python train.py --n_head=4 --d_mlp=4096 --vocab_size=15278 --activation="swiglu" --qk_norm=false --tie_embeddings=true --parallel_block=false --init_std_qkv=0.0212 --schedule="wsd" --decay_fraction=1.0 --final_lr_fraction=0.1 --train_tokens=1097000000
Each number is 500 + 50 x the weight over the matrix's rms, rounded and kept within 0 to 999. Layers, rows and columns count from 0. Numbers have three digits each.

# up: layer 9 MLP up, 4096x512, rms 0.157, rows 1259-1325, columns 256-319
# down: layer 9 MLP down (transposed), 4096x512, rms 0.0524, rows 1259-1325, columns 256-319
# gate: layer 9 MLP gate, 4096x512, rms 0.151, rows 1260-1325, columns 256-319
up1259:569522536452471397462510467552509524462408436543534485546463437564498479530614451480482531547464472482601453504556484501460490486443612530451476556520536491450435652548456553511519576536518526
down1259:484438492538533443445490485486420467542555506461522450472455475461459425469488437459366539503454472466436531455451585482493500466540539546494496473461585542494522481495504484517467660590520501
gate1260:504495485544566534584529449506439486493524511521503556381534363494480497445414443463468463472502571441431443513479531435531500539463568523531508495443554535505405483448544474540563512500527475
up1260:471480457544469517525572473552511520509532502572512467524539489557468395498461519444541544492515434484584513503541480552480536470573463511531474498392457515432495490526502547510507472394431512
down1260:506425490520458422548534570388474491427439628484482485566495549503533514528557529456509395500435486538560461437476522560463420467574566487479489581517503482487503400442521479593488510522491482
gate1261:477455562417517435482520468478496579503520444580495468565432518433484464509526452512577455511559467513583530488498534520556552458496498510475452480461566485532479523579417551572453520550536495
up1261:495466521582547462584501542497560514483476519539534441424397427512513515502436373599514432481542470440552529483527552510462575526523513552531507545558451511478478471540534460454418538525521461
down1261:391515491550553410527521434514492441444525532540471504551559467507459487577569466559603543523462477484393491502523509625552549542536502403452428538493556589412501451456561540495481520485491478
gate1262:602527523458624420506482398556367498501522597481516437536569496491476464541551539514440552476515425534481461412455492477528486528487487531457511443492441525489550452493529483469518410565519508
up1262:526471577476587493475516403474478571547466558493496548530466463505497500559492566519467444457508424468456490415543484475470476430543425532509486465476582568473542546516484493539563469626486495
down1262:584395492529517501536501610583458552491445403489479552573488475449555619528460495421522552409485440521491490523514455498516589492597464510412535536571491642469446432458505464489525442525459452
gate1263:460460510400460485472415523470531467528491473478486511524441488527590600425513560545560430545513546599538451464545434499470465512525450497435449500481493514535620512579546511401514489471482494
up1263:465502498525536375487496402497557556534563422488527612439502473498465454526494485467577490500469551574444503535556509476524441521417551471464503420480508524551511455521392573477541474386452551
down1263:447407496518540658474493540501554544557446522535522459511479503480532544492479489480503541516473531479499548435518581455574531548523464478453445508524409500493512494440457504547466593523434523
gate1264:519418446530488534576515590448558514481531563560507522463525505385598543501422511440415561565498426479512552499475451536423486529482477415521502426449524411554414522457467527498565517536533579
up1264:472552498409567423538446527528517483585414606461376453455580542512489478539404399534497541490529567418481574525496458502519568479480501478477485532524455462580455467558521559475552479533502489
down1264:493573519561547444456573497508499535586517558431447486515606510512567428451471477443455542499454479433475502566528503577484464504529575472565542507457472480485518576555416528576496529471555457
gate1265:471487475536400542444481517560526490419455391543450618432588410473471520500539499510564429543498511475501538513442453455542521509568464500444506469476497447499525488473507462576629563435537482
up1265:536495510448487601514455474434482526533508480508540497604463496523489493569495560526473431502539506609591532586573515393427471566530514520556449490502564527467439530456468506540526493471494450
down1265:506510541418459526534447499532531574622375458459473517542537580481506507549574498552513481507531554439538478498607595561542527473507490490513546539526442441579526522577468484462502483501575480
gate1266:470511525454489438524550474437412516505543507469539473407551541504543509502560620502549489520508495531426510553491540495502420427504476521445414472541470557485425575511510590534530468530496496
up1266:439474463518442560552471619470423590520466514437489517452538489468473490469483573451452573411493492547431466485470436472469418380545515547520433451508504506491572471446537548530502435386485473
down1266:508476486457521450541446481468491472494484520490399479557451494510479463509540492473645534459480553497511476477593530519456481547493548492637596441596501558444532426564540520563512473559457558
gate1267:490413449497535441420550555461498508416500483631439409494535596516525508437581469529529553512533478570478495527492485580561549498457521493368544454457636426533484550382491530462426514538404476
up1267:458505541480590432443539494490464580421446415533528513477500401517539491433459459492540475530470521466557434457504479492464519563487572523441492520490537453510514528519573531519393483472496469
down1267:525461468509429477429569501412522475436505476564568453466614560574473469485595545486534523504447495542453531438535421584546522497538470540459584502558595440552537537521558453498501457535523569
gate1268:511401484527457406364468449394459475549476480473511493513512538425470488495511488521524544534541581615537457498522444524509412508506581424553509564622437488533549401489469473551485484508587508
up1268:522511503526577584604512566509555448421478522428500501448558498499522640551617440482499571407487468465563538480455424481460509473447430505424459507491548508534484527483524558453465478487514403
down1268:467485486610477471573475491488507469553522481555529486442494575529466568577481494410565435528573446427517575572468508438509414514477480557487558496419479438504475410499493496574497555591541500
gate1269:528480408480558519510533510486452503531478463544445472519538566461496514551538461501507546429438465544440464512550522394426479587552426423517542544463476550425571456548504454490542576458508509
up1269:570537467541531502482480502551487570509528495459501469539452478479485558538465501465571458506501509566483481534450596477467548446541455530420435549530492499499519472460526464524522535453450482
down1269:538482409576500400510452529524506495471465532516445477375493509516508566551538467499441509490472559504534539480469491491480522488430608505528460511551548494472457550546516482542449533489470449
gate1270:506456545516474478525475468482446491432487495473509484501480417519422511441433467444569576451394560413512410528524575493433493483503428488480529495495492468473485555485437545455573448466577491
up1270:471561532506413561509592526472462479450502584485504476557537511496510406518398482430524479451573493515521515554524483537516431575529581610447477434531432388416575437504575485361434473432472517
down1270:460481590447448568443451559555525470469504460431486512498533481452410465551474506568370522382589454439519430568533475474449553464465460593561511516571487428506547545560437506509440546457536506
gate1271:539554436591482509415524391480516514568486505564444520511475477570546465504525485358551428515430529475510477598491615436529443447444441442513549406545451476560550483544461512500461590476418502
up1271:538463494558466512512506571488535444478415530567461447457460562500555513399417596395607493497441569569552537480462534511532498527506477521492566509616571431499527554481550491441466536490461414
down1271:461553532552420528477459542459533432540484372496507505482483546492499435484509435530627532625448445444552482499413535492530549456473446475468555622595507380459499528502496490372527498584468452
gate1272:608487463381444567530564497513489549514466541470527490426436529581455523503469462449489523517522547489564583598585468511483516564466598505510498489464436497520442425552491523567473507463472553
up1272:515459534467462512527536432429511477465408472557526554483528492530442464555493521483428529417511451549539433463487500522616472476482596469535503517481488485556451433475522504439458517547464507
down1272:513560447468437444372551430458490510525609532465535499535562440495482559409517539498377489462421562488506512548523545575564491569481549461551482455464518528530472511527420587405469607475513566
gate1273:400527607595433473520504520475535524550424516475527484636514491440479519474477447564435588526485531461557513512527465513581432575483509535473569447539454426509345529479540497529498504485639519
up1273:550480459482545527454528438561470503422381465538457536580559491492471560495550556548519387509435549587468434419529589477503504454485391531466499537394449526432507486604434484506507481513522535
down1273:478569536459466507570550466469553477473529420492480462508367555555441604515521502506535399549573446431569558476584412467509535534436530472494455393565623569548596422493556526508535504581543533
gate1274:421462417518541506452562562492536569482402445525563499550426550426573478481440483501474514455490424468483547533493479437523492489556458448547447555565561433439426390503525437483425350480486517
up1274:541614462499546412477507544493562488553415492551454442537510502437508445499471589534452489485499511406393408423510436466538546511479478451462540526498538490515549475504502481462516543437397454
down1274:487411534572419493429653511502516536548462445504552469516560518548511556444390471492534491534482412612424523464534430540498516528605519523383424553481434527480564522539509504535539533555531457
gate1275:507532521489550464601521504469554429468515484393544551436577501432455440525497459482519476510532497503475510542415577439521535569541442404451489581512455474506560445545599510573610453471540425
up1275:543472426472488480558384465489588511468493502527500581480515553595384569566529487495441478465496553456505501545429481502434360549498469513542574492591494381472395509549444504570448523588577496
down1275:570540454428625422543545416454491469426502472461464472504418497492443518436461379404480535543570474416591533489490538518524417469587525596502486384506473547444435543593446491577493513495521520
gate1276:427542576453435434486550464410521470584443493492457389504504543459526508536580564506457421444517480499525539472522526477483519446516531503440556365521545484555608542433461546525593546497519603
up1276:524478601470625500365575421373516452578547425470409611392508549440510590550581547393442510434537468513577460468474537562474486469458501488463496506425499441485516431495473580466512419533550484
down1276:512499508471513522529569515545532505428527517460500556593451515568418551553528494509447472575513509533539483385463410493452481452484540442436467456474527532410497504524527546505486494445502480
gate1277:584526460515479525468420507526481441451529546472489463460509591433528532529538425482482521584576409456510448393541429417551483483586514473494449425496499501527394539503563439438472539479502550
up1277:444522473491502531499449506494458504557550478458402492478435455371443549433606500513553468576484434506481493525579501571498450515522482445499476536552472515496519510483528458466505547492396478
down1277:478516434472520487439570487544535529536534501520492465461465579543528496424491660451613462533546449500469437500457578503595463468532437536545553465502523569490505474438513532511464521517535530
gate1278:610432514515428530480501551448464498486452535551569432530454549426543424505514541563512449511491415452513549566525480622534441512487499542500502520514541493558475538473529522423544445501512533
up1278:560495452562485479418486460443481516501475602553493418511531523449588501554482530513436431467453515567510492515507596602519476472515636528446457542584456478599575514380544456492512507514352501
down1278:481458499521458440537518473536448536446590536500537539498432510539523558457477486393521572581445550554522544479545534608556454497532513454473491549415506498532513545478548385563507516471428492
gate1279:564447588489570465569493461461466509445575534505415493519494550531515560483431566438545495444381417454481401448475602606490466432477467518490468454531557427454457417534528592524426598455518497
up1279:440539545457458506569452552540457387600486518524522416523531522552531386555500487529589432540528542553421524491493437517490514526485483465533561460493472570490547419530410535459529475445531468
down1279:546475618535531462554560577446534524515455429548563468554582466469523546476425457550495631512501513458388449457453494498482551510621462527605454534530534539456357500409473500494489534477534517
gate1280:486457491543477558560440505529486423486534496517480486523498514484386482514506570461438526453360499559513483470554532426399490516392472467479394457506455466518450489416526548529573490420445543
up1280:481528466438535536478494422517542450536453586374532527527474517616496545404546471452523551487437423490435491446436463490468555505526466502573554517416535476453462485512594518501590472526493551
down1280:509479450424445482469530505470464581495406418491482566476473584488470525509548420579532413553448551458496514485473541414442525454450492479579464557513530506524532484485539492439475603622478548
gate1281:459501517415506447524471501555475472429531447427482406511520612457398574546593537576605560532504503538532534395555560419476628478476496506432509496510596489442426397428414494601534473475513462
up1281:531613382496553497540518557528458473510555554529505449478458451558551454447453458435519431505526537404478440505575492544516505419502495533508472466470501483509557398514451403483465424597653538
down1281:481560477356504497479418523445506486412510486550559548523511454624534406552432502507482512584432452518562460495490451479518419558457533426519524435518480402440594493474564501549559448476482430
gate1282:538505431554506510437445444475497460511529498464440493632574438489555518539538546521525587435556519480538522552613435502427468497400466525451501510539524490420532523508543535520498514457552506
up1282:587493570443463457624457517468552491566446502509537506498497462475488433490412419468497469594479504456444473499445525449546533463575594489506445493477621600529559438470511458537569520533362506
down1282:486462454525513467572527558559519520513535513533522540496470550386460456432526551526616450582544447561547506536439470538466544503558503474523546500544551619551593430478593454569523492508568482
gate1283:541507519503579526539493464464544549558560432599477497545581460570563498534486473531495463480427577475535490516449466565481541398495460564573443565537504532461488579426490425599480512571503491
up1283:514484450520404423547515529458403514510504520435501431532535542480428491516523488578515476499451491465517512550445501488574458470505530488475513475480446537515461442561574533414428545498549501
down1283:416432566541570541529518585512530493434389524433452406542512517400508519541477602474472446451553550564447459493444409579543412494471496475510440503514514522500536519570465463504550467425422538
gate1284:561470472467520489466441452569536469566521457480570593530513504582377445489478421412420565475465547510492491488514453576524408472491503558500481513488534529559463517543519457531480455543514491
up1284:488448578499422598494501541538477477462403440559468456447497489519508453604498529414494497404450458465580462335505545576449525470451531593502416525504449444487460515533510509507520543564561521
down1284:579525608476565545457607527574510502453521501442563401436588582513566390522498511492531588518428509473498484426523510452440474495411530498481492471484472380530484538586520445468549449479501535
gate1285:474460450395531519429503379545431574475586507506536455495535491436498516498440556558536435409525581524510467455400438528484542504561505563471534535500509539532511390521507491571499546556452532
up1285:609470477469431482510536565436508513521433445544488502484511489567526513388487553439486493477564358456482380500450531505428581529569504559530499552508533547595532389539513437449571578490509529
down1285:567564471509505470522479551551468525508438521574461506538448537537479461478558548461508585457489460548476407539392503494502548449548506541464529471530524498546471502481481461492556527437422451
gate1286:508508408485413564521553479561434433625529456418585451442610470530462487470436562483520371513490550483508487443573485420465596501475436459538480505625464458575520523470515555481507518449514468
up1286:539396506379537558499513536517518500370588426379559508528524523550523526516525514549551539532488520449457536516536558490541455491477558496540516505499497486538485423462457428545469330555410464
down1286:416412410526583532430637558538527552488560507462469551495505448515446551459438548561384627527584553456512398444508530484533393478465558491481547410549402549544518418527525472592511445584576510
gate1287:490470438462482517573464525474546570599475536475347576491492544456456610454549565378334483501552567542578618546611547495502523490488422629542541443489505561521570516498499535528499482559501488
up1287:590500567482526549611565469445560552448549563485503408447530548624504434462530523526440468538540508497499514489492545504576452466466493485591598414527529511568407520545444512553460416496477466
down1287:501557517513588536486628515439499543551497464478567545581364434502470445524425528431397504493529503536554581641439471510493471524415541489494439503533492470539503470464394514454518450477568484
gate1288:505524632426457574447469462525554381402503509494481481552543473516442432536464508504513432550570441488547520492507327521458541426576520460508470617435521497553500610472542423497546523406484490
up1288:548547484449426498425525486490502398471475488472526564547463462464498452531466534624476497509468526444495496487558420436506476564513471537397554466449512462553516599394534520490446461488553518
down1288:436498515554415434425531503507502572517458518425531605424459522461455520440535442557500426440464616488471506531522504566518417447497439516460556528483479442520456492497487500491555445438434552
gate1289:488448467555484504539399570553583521459478513591573511533498439514428498539570556471492591536500396549482512527373557485406536539502553459482474605543566559502507497457567475498450476411473563
up1289:446440463491564546590420527493562475461551536442478467605408456479490469608429519487476489556547477498511582568511354484458490519516415560520546500528626477474591406434457511478462579465545457
down1289:449441485511515436466492487550512471515559528514465588522543462384485503394517447561497496499524560418492507486493481508463526568450530446515500449560407511494507574498552480514472473522482550
gate1290:534408506459565505465375444561534560393458577500476574565509549548506470495531529482492520523525515639387522479501581451488526468491454450501605521502488503468566509531470490437526434562563569
up1290:557520584461555517562501427520564554520499453476624581519513598509458557516380444512517550501519520521503487533532540531531499491502474474517463542573422505511489473554534512552402510538518553
down1290:533419550495570516551474435484499604503492471494614475533397464453444434469472605492407453577549501495544540563601500523497520460460476550503456540478512628567429440547467523447508518584575547
gate1291:498571390555526418515467489428499465491486492561451487459463557444566457443547579461472492552469578457427542523515504525552478524508551425527481558501513505508426530542534526451571562453546543
up1291:512555519526365508429542449560549510550487472526409483533494554436522482492582522354541449552516435573568504463540514509517538498545566589518531496474579522514493455495412489476549596525533539
down1291:504508511475596630460606486496587595512579536484575545520609488514404489538505492549438528494420435563492492515477499532478451464470478420482559459498550514427506506444478478574444448427547417
gate1292:616480453589484509575517490556507560503511496474564416492451450523554545499473553471508484595424490478528397441580521457571418550527524538460466497483479580582466539565435501545510533543491475
up1292:465567581467508576535394595471530516533516514577396400494593480473461582479517516533513494432462560554526403548446509639542548475499504466622516582548556491534513540479546570555509506462515480
down1292:639487546402560430478485398455484518419447556498551531509517480491472424463600564569535531526496509502528566474511583530549538459491491570592518529566591483491431503502478446511425490461502548
gate1293:518438410507557627528417452561520495462565501560426513484467417490521567557522496579437478548513506494489413466523410458553514547425608460594481421539514556473468604578480514451491504476466616
up1293:474532553513474521526453497563477519508513385445497520475500573550536527556537524419476446580478574455504499411503506568540470531470443419551450447491509568600538536483498496567582477462495540
down1293:417521550473392537575471512532451545556613462471475459553521595559549457468495501461534504521527538442436549490455559470488474532567450505434502583425475481457598579410525589556416464544567514
gate1294:431511528537514485439445480528457482610556459479552366522597373535579574518567526462577453473508532472544471507552485458493479389557504520423527452586532595500504469484481525554507511400495448
up1294:505621626462482568496376522496524503580517437423509489493455512393448508507419519565489454457470612493441535477614516515496456531488531511507488414464393517572454563537539497540484573570553434
down1294:504483522396553476574622488494537625535606454502488527474623502512510499542411503493528496512520473530469501586538481399553532535532533514536460479491573433480476526457352545465460469357468521
gate1295:428502475491508494492511555535370456461546594465457470545516470593441573405470547494515438501459572532593386512560582607455458479449360534475428428562471505530556529510547551495466568454506437
up1295:516552539449502479455481513454528531488447459613573496482577481469415522519517629466508509499513441479527621417481500462584560502505607550475456545463401503478433510530462624529548473440453518
down1295:458425567447493571392519529578541473524489486493589484449506592530541529578538481501496500433561546607530568477530544485435519542555471461477453520395458427545568466541458397468521472566518582
gate1296:431461464497494466579474503516463497472566555432495456534505562520486479548433512469520516493540501545461371428613521399476451452490440538518571534516495555509504473457430516532473519500400406
up1296:489488539520559478609515587491504425475497499463528461513499552470491536509486492477567539439522507589480405539496512480499497472523453624627552530492515492507567564455514507513550502540507511
down1296:563500522388512469450546514446520423529468456491463519397518356551514494510497470505465491507558497453471469478544491508534497515502488424482391540509542432493456559478540553503512443525528504
gate1297:542526506438502552463479403481486541459511481521453477635528528500488555487375542435484511498395518545406510439516450430480561553462548477479466530548452484454498419596490593526565478504507476
up1297:503585510571525499448542486537535528444431500544451502579519539501560506429464554466521542532500526499543488578737539570472505569516499518531396506516524489557539555537568433426485449537470455
down1297:450541532569436494420555483469540496562476504510544541531475498514472487452528547447436517550408557519499443480475474452544563492462386506448526535550472517387501436474503497439565572504536382
gate1298:515478535518580442537501415531469531521486461525470446547557392454566483499524436534474421417444414553528479418515447475535432486445445538466488506421442462469480515535480476503563493486469570
up1298:561491474493424477494538560518516543518536466493470485521495532591543394435441602487505423532533499530583506578492468545479489537580452478450534486427516516530493489547577489485496436508364569
down1298:522520450576592554471459508493505535472599470473439468454434456405511494513535440596472413504603523450440543486510494372520526460504572526458452541600456428510489563578510483478584458461520507
gate1299:482470618485461451468504458508441533571505577461455585419543542554409596558487512491459548557480531473447479497554535505455567514487420461515599462565493536556459462491467550489532574516546444
up1299:464545506578479490482594413502455420496467535426426550495479493426581535553520433478525477576555530546563476515552418464537524459446545387391559494570569503561441545620451486492413456484507562
down1299:488515496547491465433594552521447487594459486566529506493507510566466418502498548489515573527651542501484541506518459544552472510447491505452570479492525483550418495501538487383479573501555523
gate1300:470515416495492506461535536516396497451493507516481502498473456547451482508449456600487518498540445475467524469485484534528471494490431416497485543455433517551505477474519474600509476477562447
up1300:525550512446507516568428448529611536636431434561490516495428558475541569513473477515507543546522470487508554498433558570481547644491515578503560448507457507471500528473487536481550423521531442
down1300:491558513483571484459507614497460514387504525539427548519513512459533412565481528481528534533536457537456522516482504491565543418490499471482530436493496491527442451529410518512558495551576521
gate1301:567528509475494497553464440564556448439473524653537572434398449474584415489569470522518535629501376500519571468582429498560416427527477468374490503522552397557468535440509450542429485436456529
up1301:576497450537481473405473395514467505521543622560517597454443506481483501472543493410495590486518448569520577558591427514481505524458519480501578504509570461438450606477511519511518529452549550
down1301:458555458450475474452563446459511510541501465564551620603529508496452472512496446459580453578560398470486560528445543516559484460505497510444558517500500531516523461560543443498493464514434539
gate1302:529515462476449460538409421552532457463474565386447510525539455511473571591622456551529519506428529524593453482530432517474520504427536522535453410470535470464477537471490490512496483515542499
up1302:531507470471487453512562516528526600451490550568595496439611500552460483457609501466450573538477456516612517480497532458468427500542481542533414528407452498479533491520546501520451451527453458
down1302:464514545478451505549439462440468439415496504450453444468443455433575585500508463455485501505536579578506467442531491536433523488505549549512537448548582487546449563525480491527448610531513499
gate1303:457598463491549508532424535513536531472435423525453480506454501522483492520558527600545575586434582533471592453425489589498446518547493495616440537552527318493519486509462457479526462403555504
up1303:481510564520545575522399568467423531477401575541586448594495523450533487564502370442421418603532478410462469439524518445501560538454500415509446409489459605388422491453519462461466529551483551
down1303:468542497492613458478477500474452531477497578488545579583554484497512560491470476496533474507470534495427572517539527580516413505484514570392533538489525392483444483576446558473584511502497485
gate1304:504582526425501510454532456483493445503537528415425479410566456564475397531525476435557385456521555475549487519457483450528534585477497556557497532535528480562459484507486405513574500475486578
up1304:438454480560493510535537475522576517498468516500510481506549491446523483536455472455509443479522548485505541579552546441482529550456462471633577501432510417519469519496565445533519510498524480
down1304:527533527536461536440602457498538502424484474556425442451556468420477536500494442506527467484380482537510531517387534541529463396548483481537471567518540406402467530533561511486477483498524506
gate1305:522486476546460462451538503495531500589477518482505427569518465501482517435438540591433517574485568457486569521546639533428468605511446480480486481431436500446441509491467537514465601476557511
up1305:511518559554496536633488532478434592513450368588469490551564498541611454446483533587527493529456512554555652579576557481458465526489494456422420515501575491512505530521491616469607621505441551
down1305:476431509447490512516538499645523567530527577459456414492536598410484485367563564608471434502569520533387549469468540561451532430513524476520630521446515498512455519502473417452498462515501471
gate1306:519559520616571486480496508523471505552379533534512500503483467512467495494504529434574442529516482477549451459497463460526505507510546561435494482471598395509475489442511543578593562587438460
up1306:518555510519497561516484478515534578533431531360548493476497492442539520529478403485455531516573503480487540475438528499513508500559524518523493501448553446473608507471516479455536545557423486
down1306:590467557620458490484535530549446505432554492473584557507471473377439446522482508531521513568477406481440468506522612471548463510521521564525520495460444471448498432530540507549585573441497493
gate1307:588498472527586548559498514451597433440516457499509446523534425519465515493541468481466552522418470456518499435508434512491423420547433518549473448484386471563520607449435552499518499477479556
up1307:422415532518543511448462527443523412446474622562455472595527354472576538508532498474487449545460423510510565507509550543585559405522501564506610530562562493519448375399475526471542447558441371
down1307:468546530462455444524580392433469465517492444483426439365459542477515430526482421459407508443448465470535551423545458532509553522445441400455519516499529452557465457534520448524433532566507475
gate1308:481486462471540417463625511490396508470449520550496497485442486437486362501512485536569485504473437464477488456505523456540418576490486486498482471520486540519517467484528491546472503553474538
up1308:466550394424529472435506466424561508477510513446457415498473486482570562510457517488545438479538505503545504523420472527481481505423481477429436529521545520589530473465574498494560490494444454
down1308:508489464426533498352420401461535527477510522502478462416481520464593458566492523559498453532483488465459520448420488527531520473498562466588498464497495450501546538597554549473558550576528599
gate1309:508469427522467522466548405469468491538473533429543435483442430448506413522483457529581523409397566447523477474509476469530516481489521412572502536568455499469469471448466554518529444460410487
up1309:470548539480554489481464439539473528584509474521499450504512524521504562544491458564459504422593542477462524485444509478445517458587466519487503592588517413574448538505540455592538514515477558
down1309:515555508473463460358497602565433513452549385486533508524523533640458569508610461488543518455600562512416456568555519453495529495446581465536447458484539506573466571552526517487523537344543561
gate1310:501554469508565516509454406486545523466448499476475498507423438496425547444490538502490504447541528507471513522465547551564530456510568558477495524495510502483510500474590483479484428426558525
up1310:478402417468603492489443541529476395497494489394595539479553579571458481479528488545450531501486536515533576521559496448465559393518462446488504515453533495500566562490529540593557441533431559
down1310:360457506441542436518512460518538464504570527415451546516481510554399574527485489557479550482524445508424514470537462508528500590461440540508534514472561490468377486518599601466530496493464462
gate1311:511566500528406510567533452543570540523547517442487493540442495424491543486501506663491506498569505423433560497486459602455441530471520575462504497496431604466447452444500523607486509526512480
up1311:479505479529487482416525486542471469481426515511457502485532556449425567501552425478501586455434449483527539471531540509556525507427476473575527473575543480466489484602492473453482506488494520
down1311:535569505488407421427433442565508417398487506460514460443498382577481458558515547432488423474540537498503489487483466583491574540525468501452505475510408436473491512433501541480525579508600556
gate1312:516464546566478482509490512517466496444534446502548516451568520459523460471466453532557441577530513445507484498528438571525500478490487570621462432481503616472473542488486434498551423504522460
up1312:444510398524482498555438456503454612415528444489569427364577456528499410465514483518509450562524586527525533449546502567619528467423409435527436465498463535512589503484482500473472436486571493
down1312:465543506513555511491506500481445499506481470537560440437550582516422441501533504628457541514541519521505435602534502515451501454479505515522492454466496588478454406513458381393492390511512421
gate1313:404515542438459518533519423561511463470459412592507481455553492546577503517572508482457511476529443476677522401445489441430500472500490568499497445493491487575479375428462496575564491403598500
up1313:444530488515480481512487449550557388421431464576551540483467497426459473474547563447486553521471465545462463555507553491530461486486438415497539428543506538490496550540425642430553491523428523
down1313:628524446518443433562518450498563443556470550583458520462551443453525518518539415385481589508534498552560484433505447474507619486454533470496520457524512530513548560617538544468539533565494583
gate1314:416467568346538442425515455495534522506539489604405501474366550418505501599506516557478458538434510435583528473573416511524462525499504546491435553517464460458507461489468521462438504560472512
up1314:532480545433539503468451492521611496477460542554479427453462449496537519444538486380526406538499552587470493461512404509486463437509446543552478582570346514524544451506504493468545486589520478
down1314:494588577416603556563440492575475559460549523569460481453482501521507536500533455506496486498545436468433422475508500454491461547484478515535453537530474514545506539398431428524551504591533438
gate1315:468475476552593477531510537440465474524373410454503546454519530468539491588516533478471473541511442465391481387524417512439467401470504480570384385580516490517496577494471502580479485472515551
up1315:439442454638501575496519598477512455478527494541541530477536447484490458476477522457641460577501476585444480517531478478530513552560527540534387454477587514534587443542436501566457508447552466
down1315:439626520597420507533482523497526407398458494466530541451500435547522502563521566450573490515411528581506543584385507618572532593499484488532517479610551479502486482495459432593522484493439489
gate1316:420582446500548436474491476550508498498520550492453504496484489420510478493502608521555515432434471471543504452555507539471519553583593619491445492480512432466479499501603488516460573470547558
up1316:519459533491580513409489438433619450453509549510493477495484521543574539512478457454476505529487491525499441506427492580528505377476445477525469527483572511552545480451368489563535467474496562
down1316:535410523445551440485526497466566450546502469591489607634478477482544490515495511544512457535622551587560479495475553585519515467480460462576466514540432527507469524495493453662524443553521398
gate1317:483539494500477415436557484521521534574526567484420505546508489467526459395523475485510425552510563475551484497569600439500520519469513465464530469441430586544550498482577449536432504600546505
up1317:583543537381515569492504617525443483452528616502462540520411530511485502520433531545434473394447587536529463540398528557470501420535413427602459560413484484395405484511476492546585529500466449
down1317:565532514322409495446520505498535452529468553540529462585442521557489547542560519546463588445375490426481480536512585452457535464516494465579448527483558426549549536562496412471571520518452470
gate1318:480559512524507474494524423511544560507550463475559482498519492494593510500504433482484551537500512445475490490509544444497453511496532506471557585524494469472585493495524479589449500468523388
up1318:488536474501536603497471457547451517533487486444544441527586461418476434427532484462444505532485514449507538474513578448545522577460446544440500534492500504431504449492561468493471506508525436
down1318:424546495486496500508447568519453544512542525419409481560534552460511555422485486531469454512439555567504537580515555499528517493553354475504470445487438584528499509524427501461534511502553569
gate1319:526593455568516554543553516523482460471423556528456570613516589460497453525522558475551454527545464526547471524551590485499540564537530438530575466397507496587567465521467527673557599519472414
up1319:482570508514481535599552463459389544518473562578551583457513425609572422448623497535490469429519591524547588524459604427522436552557488576471455487559438570527487519560513485535519565552433527
down1319:523475510513448537436452570612513544449487479574410411495517432541489418477577472518427467496488467441463483536478468430574501609466452584524540400559447482525413490444502609540598539414480415
gate1320:501563464467372545505434529469451504511556492462491576478533570392443504505485526521494504590530455478527595377485550510589439465410519503531495485571526651461454496542472513509455474556504463
up1320:454521477455520537561467474427469442484360530528445485511547525442523477522497484469497494402441435502460494551425600490445588471526524484553541392513562592516498484483451420506518583514498451
down1320:408448441506450451475514547400532477597497505513540472534425536520580465486555512469544488456473564455557420535468579586508557466462497466510573488468452469414497491430493507539603480573525539
gate1321:518457507471468549519477603485517498554432464530523554496569539495553493497452530537508451475537522541562490495510459574474490485457429482565493486460458467570489537508540548497541524502491564
up1321:441456514505527467413448479460461506513538484451511476499556490550539539509610412454507368524479504579539557498498552494501522497533418553553576525489543444520549535504487483514476519484543495
down1321:540502489444512561482468563445507536535476499498489557500470537465499503540440444447550530503571495508464471480519520505495489474549502499466494469424499542481522462445546528518539490530473505
gate1322:481496567440533490562620425525515456592474511481563480593524547503499566502460567454536411522560437515493489474534460564427543464485565433559467433557552547542493477497620449556512564547484513
up1322:560493580506526512570463440492487469473536467476458510431542517517484492534483518526505491579521425608467386575462490553440470499610537507487444588555479537469488495472425509539631514453495501
down1322:522555567493574579532612527549514513424451566590451585430544497449436527426547376466424558522510460487540482523479501422621451450465498453496418491478518524495507489449455548480484414620523452
gate1323:424473488531485488605494500601506447534488594459457456470574569481487466628537526456519447438499422488533406534460507389547487530489484535535608479549550484520572542515439455509441548486479473
up1323:502533466503466531562480443557486461517457464487478466533529588473470567510523559465528554514562512499485509461510495410533516479392503537530504472504457513442552579514512533470434463436488527
down1323:558478483433404493466472505546436536449584418547516394511464492518526475458540507502466544569655553444492545514499524548491411412525426456447524551512455525516444493514561548486543457494553555
gate1324:546491478509535435511532527517433466603562482481500488612532507507473549436576536443471507479486453541450349568519435476456532488531535463476512532512394591399518488479503484491468573563473466
up1324:483454524492465426457590538458554438531577539627510436427449471389511411506541535565492418464509527432484536522505513439428614438542587469490488486528521455565477575468516423549507525499603602
down1324:453505449464461512511516467444463520472508503553525467549549473485536388496499549508494449587452441527549483485542536557518520427416559600577496391542523473558490658513542592513419474474476455
gate1325:471473416541533458495520449451502505493468589542474548525274499452473524569450565530489505531544469512439477501590508522543549582469465496458567470531542389496535489570455561479501542557547471
up1325:553479488617507472509505483573598500487436521577494376440600518451448552398578473546533477537512538518420498532585524514481557511493549508562428435548498511533418528515417512431417566474481599
down1325:493489498532528409400518559605531525504437458503464410547476491453461402469489446498494437541521469397493539421542461404482470509492515559510571422410525493555467400495432523455512523525418451